config.toml
n_layer = 25
d_model = 256
n_head = 2
n_kv_head = 1
head_dim = 128
d_mlp = 1280
vocab_size = 8192
activation = "tanh_gelu"
norm = "layernorm"
norm_place = "pre"
norm_eps = 1e-06
positions = "learned"
qk_norm = false
attn_scale = 0.0884
bias = "all"
tie_embeddings = true
parallel_block = false
init = "normal"
init_std_qkv = 0.0504
init_std_o = 0.00713
init_std_up = 0.0504
init_std_down = 0.00319
optimizer = "adamw"
lr = 0.00109
beta1 = 0.9
beta2 = 0.95
weight_decay = 0.079
lr_head = 0.00719
grad_clip = 2.0
warmup_steps = 257
schedule = "wsd"
decay_fraction = 0.692
decay_shape = "linear"
final_lr_fraction = 0.0
batch_tokens = 65536
seq_len = 256
doc_mask = true
train_tokens = 694900000
steps = 10604
dataset = "wikipedia_en"
Each number is 500 + 50 x the weight over its row's rms, rounded and kept within 0 to 999. Layers, rows and columns count from 0. Numbers have three digits each. The size before them is the row's rms in percent of the matrix's.

# layer 4 MLP down, 256x1280, rms 0.0701, rows 236-255, columns 800-959
105:535493433537466567484478549468392482519532558579576503597473553549548537502469582435548514499510489592461480516491476488423514526530533542533551444486534443602554559542446499458542480506568529488516437573408475550511514495406463410481506459474495482568484535487582447533468491459476459460503514441455466477497576431505468443596381496499539506527388525519445495508459463428460512476499522485559525497529518494483580498556484584519451500490503465519415509510481410560519562542533548
099:506498548409534467551533583506441456422534444403463474499463467509480525519527536473552518506577540547437480570437316615541487541516507497416530477446507532554491525512509505537462448565481463615505468431521471556493549455503531516510507477581494592452508459546489466412609506495562476436489455523440415588411497485531543517425576444503553443553493472571552535506512540585502505618469434502466506361520508408498499529493507404542554533430496490414508540527449428535500520535554522
106:487397505466558471402450489531454473449574448563489538493509510454493525556484535509575497486542486507513483540463564484467514498547387463434506384380516524430539462522435518507462493497546536517430552500503531422481502387538562561501506478494541515520448451484431516414530506556486522516502416528493541491524482479472453564431480569470576489555524564479471452571513470464534486476577473487464513534496540474522434548458520503532490528533515429475513506454463541576503507472501562
092:538527434447522534518499414544548406347520603543531549522574541513515531484410489529427525504482561523491428451562541446550524392627484511493548469523479501532503491496483484478551475543436526498406544544571539524572547461564496455506495474486483520477545562518488601486524537473456530561523418539522421561524564533545460432485449496523504550499490481505469538463480499401546506480456475515510445479571509501498382496652522498456523544505476421573435514557475545553571535517520477
098:449471505476477533511488450426518491550600439483558533542449460581518520421544512557513451528412536525473501504553518468469405485462453505505522483429481615426537548534431455579560521548609506529561525517432436414458455435500539539498449515545407381551497394594438571446478490450484527525455603577428440454514398579551563486558469359545536434516430494486520507534530480441450471480581464504452514502537534470461559511586474645470559482485554484495603449484507467498551534497445505
100:455549519561498413487479503554538523531424489507518591396487537514448426437540503516486481435529467502429513499509467510512491565511458522590523429382509564468506520469444479562451497469523495488551581582519433497481517502490453597510543484542451484490542437481535473534571495478447556562643485521591454475490550458418470513546510570498477523601550555516546504430529540567496542454502474434443450609443535505444441468688514428499489464540540514472484521489596325514460487448501561
096:587477518543498607351505539592492529393455502496544620555485481520482498469460493545489597472612420467523547429447537542509527597531487545538507483576508508562499518542476484508477517544534505523429503460503414593514486512576405487560539478500499545440431447487570529530524523525515481551508497590471643513541539547523489476461486449502473541526469481469490453580524453466488424489447525479418502417457492397490577548499479445510563528478484505416446528381506500430458510527566437
106:491484494461548570462460525502493525564519553511510440518435495540546461583620531661473450465589440469433485447517494440583453498512438570599499535499499470565541560511522456504487478502464487475512476507504476502460511490472542542456666515457489497457522436503463468385572544498522443474478503426396435533438429511461429523536470608479558494523512466530471462520487451476484469474480498369464461606507504482495531485396521692555500474421515521526464418531508463579459658539447520
100:512543514474583503497469486533454445562484371488457614513468476493557524555492434443553451526577485472512435511553591518579450503560455513508465532671447498542434486493514508520486551469379475462472468472503497661538431573501475601425360486475432506537489474532489515594526507520469521537506436455481499541513518510419572540363400513465525466511483532447448530517567505552493539487565504448583499509555481399493413477416506521434472489455487518524483496436488534510515461557562493
096:541511512384515500530528483591630482490455478541532484500450518584587491479503549491474535551550440543529555435506568518558395532569487592468419537500466491533527497490489510477475473560509533480517509556437483507476463544506530499548533431473458555403491555464460473435486445488478443430537492487530485543449449502479565569574475517520489476595526517499507519530441475443503515543421567488505470382476538440603497530509580592453488492444496499550496553496617403490453352480539582
100:607443489580509503464506442590515566491400439479432483548510470484534567536442495408437469479453505486560527538559534486487557491567552603585564554534546476485406440378571518480509544510409470562408530572573517435532538479525278513534573489470539618514461430442541564528406516446560483515425525532444530455490402514546489492499545505481424507448480542618517470495532525494433469436431548467412522536572507446437468395505519518569450486503509549550476473476548455505513557451458517
098:501551539449554485462421400409456581560605541485469480557522450553484571396582439500519411490545504533509506498497499501618526474494528499536409497505555471430489487532502543423472503517480486537591451394474470533472529476560531505550542468498423522494510381569444518511496494484494535475587502544526487511430511593578537537571529535502470625516511538532562539494456481460532534549536571525492497374552540582536492567504481487535518433544477486554494552541584522540523409470493507
105:473467516435506507552498558552558505479375553478524579491477441583469504505471508537463492494491578535557490511536445526646524431502616502515499502481515535450543464502492448527440564436508469532471421424473437576511505489536469530576409552505493572486483438479363545497425481560510536508516558539529560510443498500480525458436486453485535485513563461522524566507479491444526472490451501558459596429483484555593560463483401535456567480525479447577520491513543458653484511512442562
103:531490477479489590566526544529598514487424476510495613531499552464541435478590531441435493498490506585499504519421547547534537471498529462438500601439480511587452498555493467572515565610424498451415504522524598558419528412463470504524608491513499565514577467504549514479569522475542417471567519497493548562585530521465552525525554540436472516526505511510519522551586473484552521503546580535499516612574541464434520571525536524522573514539530485488463529519480490467514509447465504
102:584379596553473491564595550420432607614465456510518459480506571453501383480454570529516480548486514467504489526533398471503540568523471471434539441485485585507529559474549492437488474494504513442483546483416441492472482471497520530493493517484583553490413543528469527461590499485479537551524473583525505493502475586479546472456415492514517485559431560475511464416496429468494456510477454521524629545541495435543510464584539529613478499433592506424538551469429512479468477513591450
093:534451507496564470627495584501506585547422532570539517529495518538461425463556492483414506493422521551514540474521527501488471485471504587523436517542528539482470584622523582543502457552454421468499465547539512635424497487479536554529614494502434538542558528503542536506508474548424446533625435497431499554569429534576363552518491486497431534495550520433439553506457546521460421439505556484562528504517466419435569600457509558458565431541522456511521485449527534534515498456517477
098:462415544466483429467522490574486526521664538477470622406495479347517563491472496473490414514478494449524538483542417522476598514492556560515489422480571427465630559485412509449545635469470515565417528510474506552569436535510472454490538456452488376444467588411525497501455498465511502535554541427518481413513586394536558505566443524545553446529453448552530561612426462504545439692536461448512510492502516455512601497464535619532473425382539501503462565573524431489535480588478518
100:527422548534524496469539449414444543540563406398507456435502489530511459521529545563414450515458441453475470493561573539513450554445505606567603469485540497479517488477507550491544480554390473484492462524500434485543529536400531541451540545549497570530480469503477453466537500532549566496471533452545541496587531492468582492459433524499511525484495522445488536498496485608483583482528416470589513624529507541465538448539529507520487559502512496527503485487513413473558629512523479
105:502466511493485461406488388436590583457504585573450650467489475486584471527509486466462522521437519593538394468505453466433525538474521467492526583462452533414533517439442531506472527531381487415404546466523478348454408382499590525456509522542560492510486480463514479537551446500527496513539567445478424561584471548489429460570570547514508491466554562525485451465488499463553516437516563529574517510497521495528316536493504569431462492601488562452558504494528608428587483458490514
099:448488471488480497431503518527595522540507431479508459508494448571426471514536522451460476609543671466506438520564450479548518568499490494616552500583519594535512518493437488519470504549444480526471496573531499463601512429518428522471571529566489565451489533563605520435412480472488454497576505461539408437588493454485592488414427535486474520517373448495532601455463557549513457593515637565444534485514531502448462470432449595511465479477553462589423440497546470481538447538476446